From a checkpoint of a small transformer trained on Wikipedia.
Architecture: learned positions, tied embeddings.
Each number is 200 + 20 x the weight over its row's rms, rounded and kept within 0 to 999. Layers, rows and columns count from 0. The size before them is the row's rms in percent of the matrix's.

# up: layer 10 MLP up, 256x64, rms 0.139, rows 50-74, columns 0-63
# down: layer 10 MLP down (transposed), 256x64, rms 0.2, rows 50-73, columns 0-63
up50,095,196,195,202,215,185,197,204,198,208,194,191,184,210,212,211,229,172,177,172,181,174,269,233,169,156,158,211,178,187,206,218,212,196,200,184,192,208,207,210,208,204,211,198,199,262,202,212,216,199,209,196,201,174,212,209,199,186,202,230,193,209,183,228,186
down50,094,211,210,189,189,183,220,176,192,184,243,195,222,201,183,218,217,217,191,213,189,226,173,167,224,227,228,214,198,206,199,184,183,211,188,194,224,211,192,195,190,174,203,168,220,199,175,186,186,189,205,160,212,192,194,264,195,187,185,200,203,227,238,180,231
up51,098,180,225,197,196,173,206,212,186,202,207,239,214,206,220,231,220,220,198,158,174,163,226,212,221,217,170,223,187,226,181,224,214,193,185,243,150,208,190,208,199,224,202,224,196,201,190,189,196,191,196,207,170,214,208,207,174,202,191,200,192,208,211,226,163
down51,097,151,215,221,220,197,190,236,213,225,182,196,180,229,226,206,153,211,220,216,200,182,198,193,239,201,208,163,213,206,210,220,171,192,179,208,219,170,178,218,197,186,202,183,175,239,177,205,215,208,195,204,175,178,195,187,192,201,190,206,179,178,177,185,225
up52,095,213,195,215,176,203,220,193,250,201,198,221,188,191,195,199,225,211,181,221,197,199,200,182,205,197,208,198,174,222,199,181,210,189,147,226,181,201,223,168,156,190,191,225,206,228,217,207,181,257,204,218,208,191,169,201,186,167,212,211,203,222,182,198,222
down52,096,193,210,212,184,174,194,206,186,191,218,190,206,236,184,212,211,196,191,219,213,213,180,197,155,180,155,196,210,162,229,180,181,206,194,189,226,177,186,177,218,180,213,209,191,159,184,205,233,192,208,187,172,239,209,216,216,193,190,179,181,172,218,229,175
up53,107,214,209,204,220,231,153,158,169,226,205,203,203,205,247,197,231,203,198,194,166,202,187,173,198,237,174,246,207,180,199,203,228,207,195,183,208,207,205,186,180,178,195,204,218,207,172,194,196,168,197,177,222,214,196,212,221,197,206,209,219,229,211,221,208
down53,097,190,182,240,194,227,206,181,209,145,206,197,184,163,171,205,185,197,199,188,194,201,234,224,212,188,193,197,184,221,240,216,211,177,234,186,233,195,183,166,183,205,221,216,209,210,211,201,203,223,237,162,203,192,172,209,193,214,201,224,208,182,219,205,199
up54,094,228,210,189,183,178,207,194,221,184,197,195,204,198,207,220,231,191,188,225,250,181,198,230,152,181,198,224,138,215,215,157,200,208,163,211,197,189,192,203,198,213,204,207,212,206,205,200,192,194,177,210,186,204,202,223,254,196,204,201,189,205,198,210,174
down54,095,220,204,175,197,175,214,179,196,211,207,237,174,190,181,218,201,195,231,175,214,188,218,191,253,234,223,216,202,229,241,225,184,199,206,197,214,215,183,201,187,182,204,188,208,205,180,187,200,178,202,155,170,195,227,176,188,200,192,187,216,227,218,231,184
up55,100,234,204,226,194,204,224,184,200,201,211,230,202,220,242,207,186,164,231,194,195,206,183,240,211,185,209,191,199,214,176,213,200,203,230,209,177,183,197,215,198,194,213,204,260,244,210,210,192,197,202,232,191,188,234,175,217,177,186,225,197,210,187,174,205
down55,101,194,184,175,206,202,200,213,193,190,206,167,206,233,178,198,177,188,192,230,212,213,230,188,178,192,207,207,218,215,178,202,220,222,198,218,232,143,168,199,240,189,189,203,178,211,239,185,184,200,216,188,213,180,170,201,231,230,176,208,176,206,209,203,229
up56,108,184,202,200,196,193,198,213,202,144,233,201,202,209,205,182,208,219,184,230,184,208,166,219,221,219,185,212,182,173,206,214,195,192,189,176,193,218,212,214,200,166,153,227,182,237,212,211,197,183,165,196,207,237,199,188,200,207,191,177,221,171,176,164,185
down56,099,193,207,196,170,168,200,198,213,187,183,228,225,188,198,217,229,219,161,219,193,191,242,174,227,224,202,239,185,194,176,184,202,216,212,207,223,215,173,203,206,185,206,210,207,201,131,198,198,201,173,178,180,196,201,228,178,202,194,214,206,198,206,166,199
up57,113,202,198,188,215,211,224,210,170,226,154,233,203,206,230,213,243,182,206,185,193,210,211,222,148,167,231,185,194,173,222,221,176,199,200,203,207,199,208,213,179,199,198,207,216,194,206,172,199,206,188,204,198,199,231,177,181,213,168,210,220,223,178,230,181
down57,117,172,207,194,175,199,200,184,207,181,161,245,207,211,209,205,203,184,162,214,224,213,221,208,204,217,153,192,197,216,215,184,187,185,211,177,171,224,193,178,184,253,217,215,160,178,186,222,200,189,222,212,217,200,172,201,200,201,206,229,196,180,218,196,220
up58,106,191,224,225,212,195,208,166,211,197,238,203,196,223,214,214,241,167,195,206,179,212,191,213,216,215,206,236,188,203,184,229,196,204,234,210,171,194,181,180,206,178,222,175,209,221,207,161,206,198,249,227,205,196,164,195,213,222,214,204,216,182,216,170,201
down58,100,226,203,213,223,241,248,196,225,173,188,235,206,182,189,166,195,206,220,217,169,182,217,213,207,202,219,223,179,189,213,228,197,215,224,213,228,199,184,187,175,220,215,203,180,210,202,211,201,178,234,239,219,204,195,208,193,185,205,215,221,197,233,226,185
up59,093,200,237,175,208,178,234,214,220,215,160,210,190,200,184,179,198,199,192,189,169,200,219,201,206,215,204,180,196,212,242,199,208,183,209,216,195,223,246,176,169,212,190,174,173,230,185,221,195,200,191,240,199,178,189,209,180,193,186,199,254,208,199,219,208
down59,080,196,168,210,200,179,201,197,195,183,193,215,177,185,159,204,215,209,203,177,215,219,202,169,192,212,178,209,249,164,179,200,232,218,184,224,182,185,185,237,242,211,227,213,185,201,217,202,178,207,200,205,188,174,203,210,157,210,192,181,156,195,187,191,208
up60,088,213,175,194,194,207,191,170,193,244,210,219,215,181,228,211,197,208,213,188,247,164,177,203,229,199,161,199,199,207,211,238,193,209,219,185,202,209,214,176,226,164,194,190,210,196,215,184,208,223,207,195,179,202,203,197,236,181,224,228,201,228,242,182,195
down60,096,193,235,201,214,228,180,224,173,228,220,218,192,161,187,204,192,217,199,203,239,211,232,197,192,203,203,220,190,150,191,181,205,199,194,159,183,165,200,204,216,188,197,189,187,175,187,184,241,198,221,198,201,219,224,244,214,198,170,188,187,184,204,209,193
up61,098,185,214,197,244,204,189,190,173,170,192,191,211,193,180,225,216,221,224,232,196,208,199,187,181,183,195,182,199,192,217,213,232,206,192,206,246,216,198,195,153,226,222,208,217,227,158,228,213,197,200,214,221,207,213,169,203,190,187,208,210,194,231,195,244
down61,096,175,210,229,194,193,185,204,187,185,222,191,206,193,210,182,187,240,206,244,183,191,201,166,180,193,193,215,245,203,182,206,211,187,199,170,222,163,205,152,197,206,204,193,191,228,221,228,209,207,209,224,197,232,191,222,189,168,173,179,218,205,170,217,204
up62,089,200,245,171,225,217,203,227,198,191,168,177,198,222,214,208,237,210,214,182,165,224,162,221,203,215,183,208,229,237,228,177,200,211,218,193,184,204,201,199,192,215,211,186,178,203,186,199,195,156,167,212,215,213,228,209,204,211,224,202,201,233,190,210,220
down62,098,207,216,210,200,228,199,204,203,213,219,194,200,200,154,193,221,194,185,218,188,167,197,173,235,229,206,212,181,209,192,212,188,251,216,192,184,196,206,185,237,207,185,150,178,202,200,217,242,211,182,204,191,225,213,216,226,212,181,191,167,174,222,194,218
up63,089,185,187,200,210,219,228,183,188,181,192,205,208,197,210,222,210,184,190,215,173,182,196,257,189,197,207,196,206,185,156,217,169,205,196,228,177,177,197,191,162,193,173,204,212,218,260,208,165,223,203,214,221,206,185,223,211,191,196,174,207,201,179,174,214
down63,086,207,205,234,208,221,228,209,207,205,201,181,165,236,172,212,204,199,180,204,190,197,168,236,198,244,204,224,187,176,219,170,215,193,194,182,183,223,214,207,198,219,218,198,222,176,198,193,177,182,184,161,158,204,183,196,199,208,173,192,215,200,157,211,220
up64,113,193,212,209,211,158,193,194,176,180,190,202,220,202,201,182,226,216,183,218,198,159,186,174,190,177,208,205,192,183,223,197,210,198,212,161,148,223,184,217,213,191,201,195,214,214,235,214,184,151,195,213,182,213,205,214,199,152,157,190,198,191,213,182,204
down64,108,146,197,201,208,164,217,195,182,228,209,170,174,212,216,229,190,181,214,201,180,182,224,209,208,225,233,213,176,197,215,212,211,188,158,205,201,191,215,166,189,194,204,198,201,211,186,181,215,212,231,160,238,177,198,192,194,219,231,210,213,185,199,175,189
up65,098,204,218,206,190,237,180,187,207,190,194,215,180,206,187,197,182,188,182,217,218,178,204,222,219,190,207,176,173,213,207,184,226,226,154,197,140,166,214,188,193,157,217,204,222,174,209,173,180,184,198,183,161,207,203,205,215,198,216,187,224,214,208,222,186
down65,090,187,225,221,212,238,210,202,195,175,182,192,177,188,214,210,198,231,173,216,219,179,198,176,214,176,201,245,230,215,229,221,195,218,197,192,222,168,178,193,227,189,226,200,201,169,242,224,200,198,202,200,182,209,177,222,223,200,215,199,164,174,187,177,192
up66,088,201,151,183,179,228,199,177,220,180,191,212,191,185,226,180,188,219,212,204,217,223,200,240,211,204,182,204,209,218,239,206,211,201,174,190,204,199,202,184,163,167,195,240,201,251,228,202,199,186,177,216,177,188,189,204,188,164,218,214,220,197,195,212,216
down66,097,207,178,178,227,181,242,209,228,191,176,210,217,194,159,220,201,219,176,207,228,225,179,175,196,205,168,173,214,193,215,239,207,220,238,200,192,182,209,184,159,213,199,201,217,170,194,192,209,224,209,181,165,199,187,179,204,205,216,192,216,196,169,189,202
up67,097,202,194,168,202,201,191,196,209,147,217,160,166,160,203,188,218,200,204,178,160,187,194,188,182,199,200,221,191,202,207,150,204,195,218,185,193,186,223,188,213,211,218,191,189,234,203,186,210,226,216,232,228,187,249,197,206,198,168,191,196,194,195,201,216
down67,103,220,210,190,193,160,193,208,202,192,200,202,184,174,231,197,271,191,208,183,206,205,190,219,202,173,199,199,216,194,221,233,224,248,219,197,218,205,205,200,205,209,162,208,163,185,217,229,178,202,205,195,177,170,193,199,193,187,203,193,219,181,163,210,183
up68,095,166,196,209,186,179,231,205,232,171,209,186,215,168,190,206,207,208,225,170,168,177,205,190,217,194,181,199,238,210,200,181,199,209,211,162,208,237,212,186,210,197,192,201,244,206,155,175,213,201,216,215,153,214,213,207,192,197,190,209,182,222,223,215,209
down68,085,205,214,144,243,155,179,210,207,192,212,227,194,214,196,215,191,178,173,226,189,234,195,214,201,212,188,184,191,186,182,204,191,214,209,195,220,203,223,188,197,197,240,194,187,203,216,229,190,173,242,221,220,172,184,219,198,199,182,176,209,176,222,220,205
up69,095,204,207,151,213,187,226,195,212,212,231,174,199,215,175,186,189,166,222,208,154,201,192,210,193,173,200,174,200,165,217,185,212,212,186,162,194,201,175,233,187,214,195,213,225,213,193,236,179,207,218,215,240,179,206,187,203,204,216,194,232,211,176,186,193
down69,094,229,184,249,156,216,190,192,213,191,211,200,237,196,225,210,206,239,178,197,208,239,193,172,214,217,182,200,200,202,187,165,173,193,182,229,226,208,221,200,200,211,224,199,209,218,192,201,177,177,176,197,169,222,194,225,202,178,176,217,177,175,189,193,208
up70,103,209,198,251,180,199,188,191,217,227,205,170,195,202,238,211,194,154,182,202,166,179,191,218,191,191,213,153,192,187,192,191,206,212,163,245,223,211,240,217,194,217,211,219,218,204,196,199,193,226,187,207,202,173,213,211,197,207,210,193,164,194,210,206,177
down70,102,167,228,155,200,190,218,200,242,218,172,213,226,198,198,220,174,203,183,203,215,191,170,198,186,190,233,205,225,174,217,177,229,236,219,179,192,168,216,194,239,188,213,202,188,211,206,194,200,219,246,180,228,208,177,198,191,211,193,198,198,211,195,183,204
up71,101,210,200,222,215,188,188,209,202,198,230,165,189,207,219,216,226,221,198,213,160,195,189,168,209,202,207,207,190,215,224,209,199,175,179,174,212,215,173,190,208,174,203,219,174,137,221,189,197,189,221,212,215,207,265,226,195,213,219,192,193,184,209,205,194
down71,116,197,194,212,180,200,215,186,222,213,214,184,195,197,206,190,218,227,199,178,196,175,222,191,181,216,203,174,263,189,202,216,194,197,185,203,224,193,186,201,177,169,183,183,181,218,201,200,212,216,171,202,179,192,152,183,263,165,206,199,181,176,188,182,206
up72,105,195,192,219,210,207,185,211,174,206,195,193,176,171,191,223,210,222,207,189,161,191,241,199,248,225,199,194,196,184,224,201,193,254,219,196,170,182,189,196,229,197,177,193,189,185,201,198,199,190,199,215,197,180,162,213,159,174,232,222,228,208,191,191,183
down72,097,228,171,187,188,212,221,174,197,192,205,240,165,212,220,197,180,213,182,231,227,168,181,209,207,152,207,231,206,173,232,209,231,164,186,206,201,191,229,197,179,211,181,211,186,225,203,189,171,204,219,191,212,205,207,200,202,227,184,182,167,196,187,210,214
up73,090,191,208,172,189,215,225,183,211,179,171,210,214,195,193,233,204,186,191,229,215,221,196,168,227,190,171,224,221,151,214,217,225,206,207,225,228,190,210,204,195,193,238,186,184,200,205,197,188,206,180,245,198,232,192,219,176,198,160,215,169,201,199,209,185
down73,098,248,177,196,164,220,192,176,177,176,180,188,214,174,195,202,175,197,217,218,207,178,213,200,213,237,195,188,179,168,179,183,182,187,240,208,218,212,169,208,182,180,204,213,235,193,174,217,201,183,211,241,192,215,215,200,215,199,178,221,220,177,199,219,189
up74,117,200,230,208,218,210,188,185,224,195,198,224,161,198,207,219,221,210,218,209,193,190,168,191,200,226,148,215,171,238,192,207,212,229,186,194,206,215,204,192,194,179,181,227,244,229,187,204,187,168,226,192,168,174,185,195,192,206,230,206,202,204,225,229,193